config.yaml
n_layer: 8
d_model: 192
n_head: 6
n_kv_head: 6
head_dim: 32
d_mlp: 768
vocab_size: 2048
activation: "tanh_gelu"
norm: "layernorm"
norm_place: "pre"
norm_eps: 1e-06
positions: "learned"
qk_norm: false
attn_scale: 0.177
bias: "none"
tie_embeddings: false
parallel_block: false
init: "normal"
init_std_qkv: 0.0361
init_std_o: 0.00901
init_std_up: 0.0361
init_std_down: 0.00901
optimizer: "soap_variant"
lr: 0.00531
lr_mult_qkv: 0.7
lr_mult_o: 1.28
lr_mult_up: 1.35
beta1: 0.95
beta2: 0.95
lr_head: 0.00969
warmup_steps: 200
schedule: "cos"
final_lr_fraction: 0.1
batch_tokens: 65536
seq_len: 128
doc_mask: false
train_tokens: 154100000
steps: 2352
dataset: "wikipedia_en"
Each number is 128 + 32 x the weight over its row's rms, rounded and kept within 0 to 255. Layers, rows and columns count from 0. Numbers have three digits each. The size before them is the row's rms in percent of the matrix's.

# layer 5 MLP down (transposed), 768x192, rms 0.108, rows 477-510, columns 96-191
097:143163148149105139132164123146074134109118120134096140141066129116062120083107179103072134127173120094151099155153172135113118135110177116122093112113128110106080105125105161125150108068126143126131129097113103124169163068115116103146121151048112152171158157159178135072113063150092167139
102:120130160119176144093107120095198143120170103105081087153101156125129164096094145075126134097123138133167127115098111122109181163087102113136127140138145118209146105104118132192143209156099128093138102161155116156112144090149093142132192088149153136131138118139138203107136092143168127056
096:125119107155138112097198094134173118103126121149139125163164107141180114078113107142173098119158162157150089143113109186163124129197186122122099188165103120147145123120151088162167172127130123142123077139125109154139147098160144068127047114110112084106143167105173126159137154126124156131
090:108180103099154174143155149112112135173131089127226102120120193124143085165129139172123135150128089165126125138123068087129109102139149135096184141083142084150107123112133129132127138099122126084112127161142153137119115186080144154091058102137126098146109184108190174106116183151146132153
095:123120077171119150086128172165078122102135112112143157115139118056149052156158121128106178112121140085098104149133112139232064125184100085107082153168135148102138140131093105183067138083079177182114069102099133144113161150114115150127175138116140048067165126110192118153087144173151124084
102:091069094113177124174165135103130108174141120137105149155160108162149069123143130150129154074222128147097104116122150110117113085123195136101173158142142142139100146103169143074096210076115090074162138135154131103118138186112114211090119133215076167154143173142094129141168093126129096159
095:129156173081168203068113137155088127077096131200123127155099146082174175102133103079113123129104164118100125124172127093157123158200166139164133133134094119075115167085076113153127123151109150119180146113129108104164104127147125121186162098084126149155162124075106127108145124063125135096
121:105109113157100135114108147192113114102163131205147140129145087141120107107127109113108136087130093120150156117085145129087162183126141079160120194120119156090116090093124107156102065087106174211148101131136138096143114134140130104092140100114097159052099120157098126207083184123125134157
104:134104175178126154136142149112146196141107115128135163130080121138120117189145138111175156093128141059140147165110098125083112135100116114117122145173135063105115114129073127123100137091126090131121118180109148105120204092164079071119185189134153092156126125066136109177115176074088114146
101:093147131141130171184115134103133115156129087073135109128112095180154126134172123100170085135034118164152123183147124097120116110110165139100176139088119108119106150147147112136107121194137155144149106111096119091099126140136145113144158176090197100120158105061138099123155125111158047130
098:111105164130142143112124083197140130092126095168095093081149171102157108132100194113135171099088126153137083124075091099083097076145113153205090137126119137119094081116155153170135172129140142136122205128176146114087133138132094103145162147160088120139118131195173145093145145195093078117
098:139107104070133118106070109085131094159132111085140136189076174120115105138102092143134138079114131106117065153129119109138130097052208120108156115094158155124114180129103133098165137136112154194137148098090202087133125145145121065153121144159144101129104119188130176150156084064188115103
110:072136172078092152078125184141128152159150130166092137083138184144093100122133195110169155089101099115096146118144094163138142135167157040153157146111110199116108116167147128067039237105112115087112148149106187141170113137115173146116167144162106127130129137122144144151124107129145070114
095:201157133125147101138147124165069149138132103090081141108054118109100100096183086123069119135161145097129151086056125153103047116104147106082111112104164145088114087062150116137130143066138102088142069114127136137137164099167079177057132099135145141185142135156122126126129106138143139156
098:137197112109147177188136160103115162126133139171156203134172157080159129134113101171126161144167082126106126130183156108170186127180113145084140135117077117092128126128166173167112098181073128066112152105133091141126120154101122153140123125122154088137158087182083167091098115141084111095
098:111065145094138132129089099092153152140143110131147060176046145133118187118125129133083150138141171138127132045128081161133102161150081120122223123098130163096137070159119116144103101113126178098146128119127165149157121116164105105065099093062171112199166149118082174100162090136124149121
101:143101155105094148113173124140092151123194129080109147088207188124180110120136131129126117144161124088114143078173084095113118166132076131151124120165138135106128177113145124152131111117137188112133093119184110120099109077140158080135095101194169093171109134148156176169091179139074150150
103:144124122144091118123167111111147112165145139161146111185123084110116086095134169139122090051097095130141168116151156106117108150149111116154161092096044081158145124139182090069145107135142093122119146094101121172130122190148173139086102139190149202105171124146098146104094161177155176094
095:140104100154107147069093106080063108161160130139145105163149110133123136103082065051069147126146113129127146086109082131127114082072109105126086100145119161194130069128179157146064144177154127119153136114112133096132186157133155115122110154100106088176121116168116135128099153148090174126
097:139154165135165142158095054140114052173092121079138124174170148120154131134103052126129131104133114080184069145099127089134152116118100116119142123168161090110139080173127132133111061121128183120140118121153128113134148170107141089085084182125100170081121091161164128100158175101092121120
103:098164137124081145159130136129121155094132162109176097114174209102165172142102114082093157120139120171124125137170114148126085116082088049073144086120097138122169125112105145177154120099156170119039204110101159177130132154140048102111150180126167119119109120094127147108110118101136193144
098:095098077081132159079094130103183112156151150105065150131097098118176139168138128108126119142186086092141119157178108116138137065143165126149209121091107091159143145136110095152090123168157115121159186168130133130148138090138142150117159130131175160094243118136142159119142127128147117152
098:153141102160110126099122187122152187089138145171160142093163118097145086079138090109141155138150124139109102147155123192080112111149099104154152153127195106149091143128116141171117082072154162168129132109105160114103159151152175080053181176134114139115162180105144113199135081149129126106
105:164090157117120059139084130145192161127051101172131173130106081159162144111146052071125059189101112103090183118135151145125142134164133108140174170115151117064103191105175135143150122175199130117083101122091131095110135138155147102118094110086130145209141077076120153132165171116111167039
099:111123144171146181123149173121103126119131137143135141144102073119111152139087169090164051126139141115118126089139146132130123160071154114088142124144157084078137148136102180109131139107102121122116174084168122134138123100148147173179119093107140205170059159112147158118112149141096130122
097:125127163114111234152140096127102185171135101137108131171073107101130109145148139104187157067150120168153181148194126090088157146126104155068168171123117084152105135108050104116127120103092122163201143135145124120126148097154123126096134156102105060146139147138182141133113132125168067162
101:131132168068078154112123134158132114145113198091096112121114143143123095145076147136047097058133106134131086129117143141182134158176079127091130045097159100142078155123077159095175139112152146138122145135141180180140139118130139110137178191109115142105074091171121093067128118176075115176
094:138168162065126142055137160151092182142137119144135158168131169095239184137134167102138120101115165147125130153169117054139100125096136169114147144153157104173154048160149136116032082060139127193105177115139121132103126178106193135146174109113134106117127149174173133079107093117172130134
085:097179103148081171179114147156115116117117135130185109074070123181150169075098114114166127138121047111129173097177121161156144147123116056105108138089093121142126108035076133107121165166123127142136094029125156159109040143104099134153112095153186091157165155089140096123100108120108192074
102:130148109097176130118122113146153149094135153029145163162125168144140130086079188168103170184084149098137122102138158098160087167109114149089153085106103145165128097104120109107134167083062108177101078136101087146102150092141092165114106077186166112089147157153098063123110136148129130114
097:156133123097129129125116144081170134187104119092082143148114180076103184047104096141118129174091134106111100175171109102125122187119089181116117125093141139143170133153126154101037085124194133108119119122185146203173115190149142133104159147108198126084110119105089180090163124113159146097
106:121115119058130100144113115176088162119140144144110079106177132130138169105206114096092098080162125155086110142109062104117161121092144121142130109108135165126068147148110150166087134152175112068196127149132151049179136124166080109138106145076137169149096099091169072096151112099140104157
098:102144151184126133111126140066203125142128134139115162194101133143136104136103147143133110092149175182118130138149176155135091130132132117119112140137104196192128092119087169087133134171024099159146163160134175134138138145095143113193097118116147078128157123198162122150083120191117102040
102:118123162120134103120156076111089148114126137081120106146166112113121073084137133202143109133081078124170144190153079072123169118122069114153032125174155147137157106156132072125156104098137150148146156123125129152177125126129155126173095124147159076095109098158160147147150158230188149129
# layer 5 MLP up, 768x192, rms 0.138, rows 478-511, columns 96-191
104:118114169094116144171089171174131166144059166093082146116162070110077171171094084161104106125139093142170110088136116105123097112119125119070102143118137116119185156086123128116154115105068127120167107121115145186135097110125153178179155073160080098178168154121062110132150070159135163174
100:114081105116147202193151190124094181107166148144122128116155156088172114166129183175166124129131091160157149151193193056130099136159120187137102168068190111174144143083112138150141163071110121161095126139079090131113145084165096147147162139067103116106139068116159154092156120150172153111
095:148110078109095157137129114145130088111148106095121120185092062081111109079192132140142044127157123129179161093141126089143119141091119105133076199135166141105098133150116168114100182085128124135114124157169136120082102126141126111083163190142132119139125205141118129142124107156123130110
104:088131117114140160085155142154128111099166127019111136080217100180177183097138116171084076122128110123222078173121133101080114103079113164126165103144122104129135138080113088042095117141172047144142140175141150169081109120167139093125121093130090175110099158135132131093165104099132153119
094:089146185146080137140119108124190128109092112120195078118126094139148113145125119141129162157037098049101109158153121164152110073150178119132165055142132087096182153120089140090151110170159221140149171207181125132148162095156080089154098140214140104130148176136116124150048117102148122134
110:110160122158080068102109121162076100214151076109157180116141140089109122117161101212144186161119091137099112169123112142056127089074148058073108147062110068106158122123100127160161141102171134106089127113143114162155115121118172107127105174129129144092089065115163149107174163128117143133
121:159121098178093116176070136135112141126126106133164082113105141198130122166117107120140166148116134210171149105136107108137143119121119094088160054177161162088151149153138123157090155145100086148178085143124179101130093123116150123125098068131152125148160154090119109136141139069142112067
093:127133143117127082127078117115077148101156093119122133164151189144213127099110110163106112116115165136105141140099123113165088156111111096164123107216135096134158067156065135199169172137166110119152088092164141139153073135088123120122146139112133134148137163090107115059167167083189156225
100:103151116081144153064101153192070107115181130145137146163109158148152167061120166163121217047166098082111133130111125099134153143154148120075139062124090085122155119149171119160090142129130108065068155135108150081065091106168086134110111066139165127128128151123119140122129150148110127117
102:100149116128130139103104161115108103122134120120177105159153105160124116180097141137169072109130092130116146115140130103126138181097161129131099153173129115164184150138192060142099146108106167139141122111153147090154116122135093093118107115124140127170105141101104110136138016088177165115
100:118127142120132145084055136171108154151123083156150083085090141148111151136104100193129098146097077166074147128095171121079117126123136166116112164151117122145131149077173101125078178159087123118095151101128125157136123096096112183143192168144142134099134092093074142149157134121053086142
103:165109164134113126172154093101142102119109138117086148087162112132126156098160090083128144115093119110143087103126094143085161216120129117137114150136129041148113085129102178162103229126074134150128146070165122189077111093145131157219118100165098120163105079164133125123110122111164133114
109:160169144155069069135129122132139128128155180079178119111090155159172098127079177098096143123152118148163127136092139175126044094070067137098127162157062121109120098106139111145141199142097153122133101179177165087117096116104107129136102078076133145175093130111131072102063081095148155126
104:083148124152089141168083140146121136203158146081126108134136115174184138141131135123106156125124071125066114101155102096096108119110147092210144131107093085194128160171119093105084111156119149196111102130118144100104179125085100104132124130157184109171089136176087126147147085094129161121
102:112073157129192113131129142089058116093176169163138143072157199160142148111122163080155130154087141106105147085114126105153143148124116160137154052082072127088145163100084079115173148161148093148160133119132145118089130159147096113103115136127122165125178092083156115121137111164167151112
112:061129103115093146121104176104140122129189132110128134125198077069129095107138118150116159123154132129116129166155147114081139112068103137111123165169129093095148166166097201089097164157129127161115170138184183167116100105166128114117187173125126126127140132081089052097131094124191123117
099:119155114111106117111188148130085102119139081149119128154095097145133181170095169099106157174073107182103139144128177107143140125082142126075188122181096154118158201145068141105165231095183156130105145220162158168126079174119129178104120136119194146107132110092124119100116161162136178110
097:097140111054165137173127155133163172110127104102105192066184152164102145091101216114149083138097132100088207125084152106110119121151092169145121162121150177054174159129095156112150161095138141158064149136091087160141137107122146093143129115141155156154167191116141099134203128107156124113
087:089094122130103103168076107150061160108122114155118142047121124144154142113124149161146172094106124111110171129144121159183141106105127134149112073135118167119124085140117162168167101162135184113094196131181145144083188106188156103133136163096092122103117161086132123088090091130153104149
109:122088126165158092124113127152171122136137155131128127136099142086155123091150123123187128116131132087101156053159166078144095135112196189150070113160122220063158199126163126101179075093156103132173088128121158123132110111125131104124144212112070187129123157181123136121145123121123161101
092:098088117144100148123151089073114122190170171131077176143177130140084133197119135076120122135109137064085106137160111100109151129167165067112113098077156117086056183096092142107140124109134191128167175144112116092105125153165095037171129148129121146142107088079126195150144105101137145107
096:096115111077149148142069046102096096118126089111119126141144114124109136155099174120156155144078122157140123133111128142139184137134126094142114110076115132141139143138079112141075137089098195097102106096139154175190131089140052175190080079096164110037185034121146127176075078193091101153
103:129039104112091114166113157080129102112076140115112091150177143039125145122135087135114066127084194150093142140162219081110097091145141175122116118154098122177158160048159140170144113114109130169100157102141171168142118100111107081096179173152091147129130139146161149173125112165108173130
099:123092115131151189141149095104122166114131158178074127061112124150140088073134114044105122108102117106159137154201166166090158129163168103130084099066099137153085117136083121125133135090101089161101092145120118133177097096132101155138112169136119096083168172115130121087116125145079146170
098:097137158093115127148103161164110120148103100144132125128156158089163119151132163123135110126085105149117126150151128133162126082148165141120122115097081100114156119160145124124183203115115158170118129128102135129077117121151089172089110147114116157187174128148166180171143104112146163078
096:123143184155136149148132167114088096165125127051078162127044093180146118075190122144111117137135096174103140138150129172113124101111117125145119116105097140122176148116113112139076152162101078137086121109115127124072141130167140145169158158076105144075071119107087133119101101116134144077
092:143099123116095128142099179072090128050127116139148091163074130065169160139118117144160109157121123043121168137148180128153119097131170075164147135168122152053087151062069134123133131186108118150109111098106169105109159077194110126081114064154174143124089147119144152120153147106081153150
093:120065133062159135105157149103174173131111147125097111142132153097108119130114150170046156157177123102146119182197163076140117096135143129085080073142164130157123101177143116118118104096101114124081097139119112151155174122145109177094168099157109152155047119094130223124138123117058095126
102:127144133162158119149110047159158055112140179134149139116154154136116149105143112108160149119086114062105073116098136113159126138131165101119098095199085148096146111097189165088181086149114076098136104129120210172220135113150116154105123142109115106190102148098177172095062103087124153093
098:122146133105121141167162117185115158140093129124129116111097079172168193146119130131111136133068101126144113187150089061089150096173143147130081111096115142200175101092113186099094196103153153133078152128175101138112089187164104144121071123107097129197066099116156184145114078125153122162
107:186089179188119157138129169125100034121136137134088112081099097169097159148145077203170056180109127116080126191129116079092155123148128052092091096110108139174096130140134153046141077156126096111098114150128103157094064131148109059129157115124124093179126154151102143135134143097090168110
100:077133104106092160169139088157101185190124131148146071100113203147111125057116120111108071127132145075060176162124084132134092103067154095115116152126132092089119080131116157128108122107147147133088143109175156089105119092161145110149159151147126131197100138131114195119120175181084176185
097:122185139134146130131099091130092172149141122145110143115159084158101157125118110121115081172179127171124088035132157189161106128156096106078115121185165115136117064153110146117122119156120188142086195081146088114166136113139115133149137120109142143145066135112110072133117132119111079141
110:139094096100085132142119103130142119185141132093126153131172077157078114123133111094137087121196129125099101218151189120076128130139155151169148158158119101144141147151151093104128154090104145115131128101123125131193084171129067102164143152137121143122086124099150120131201116167103113110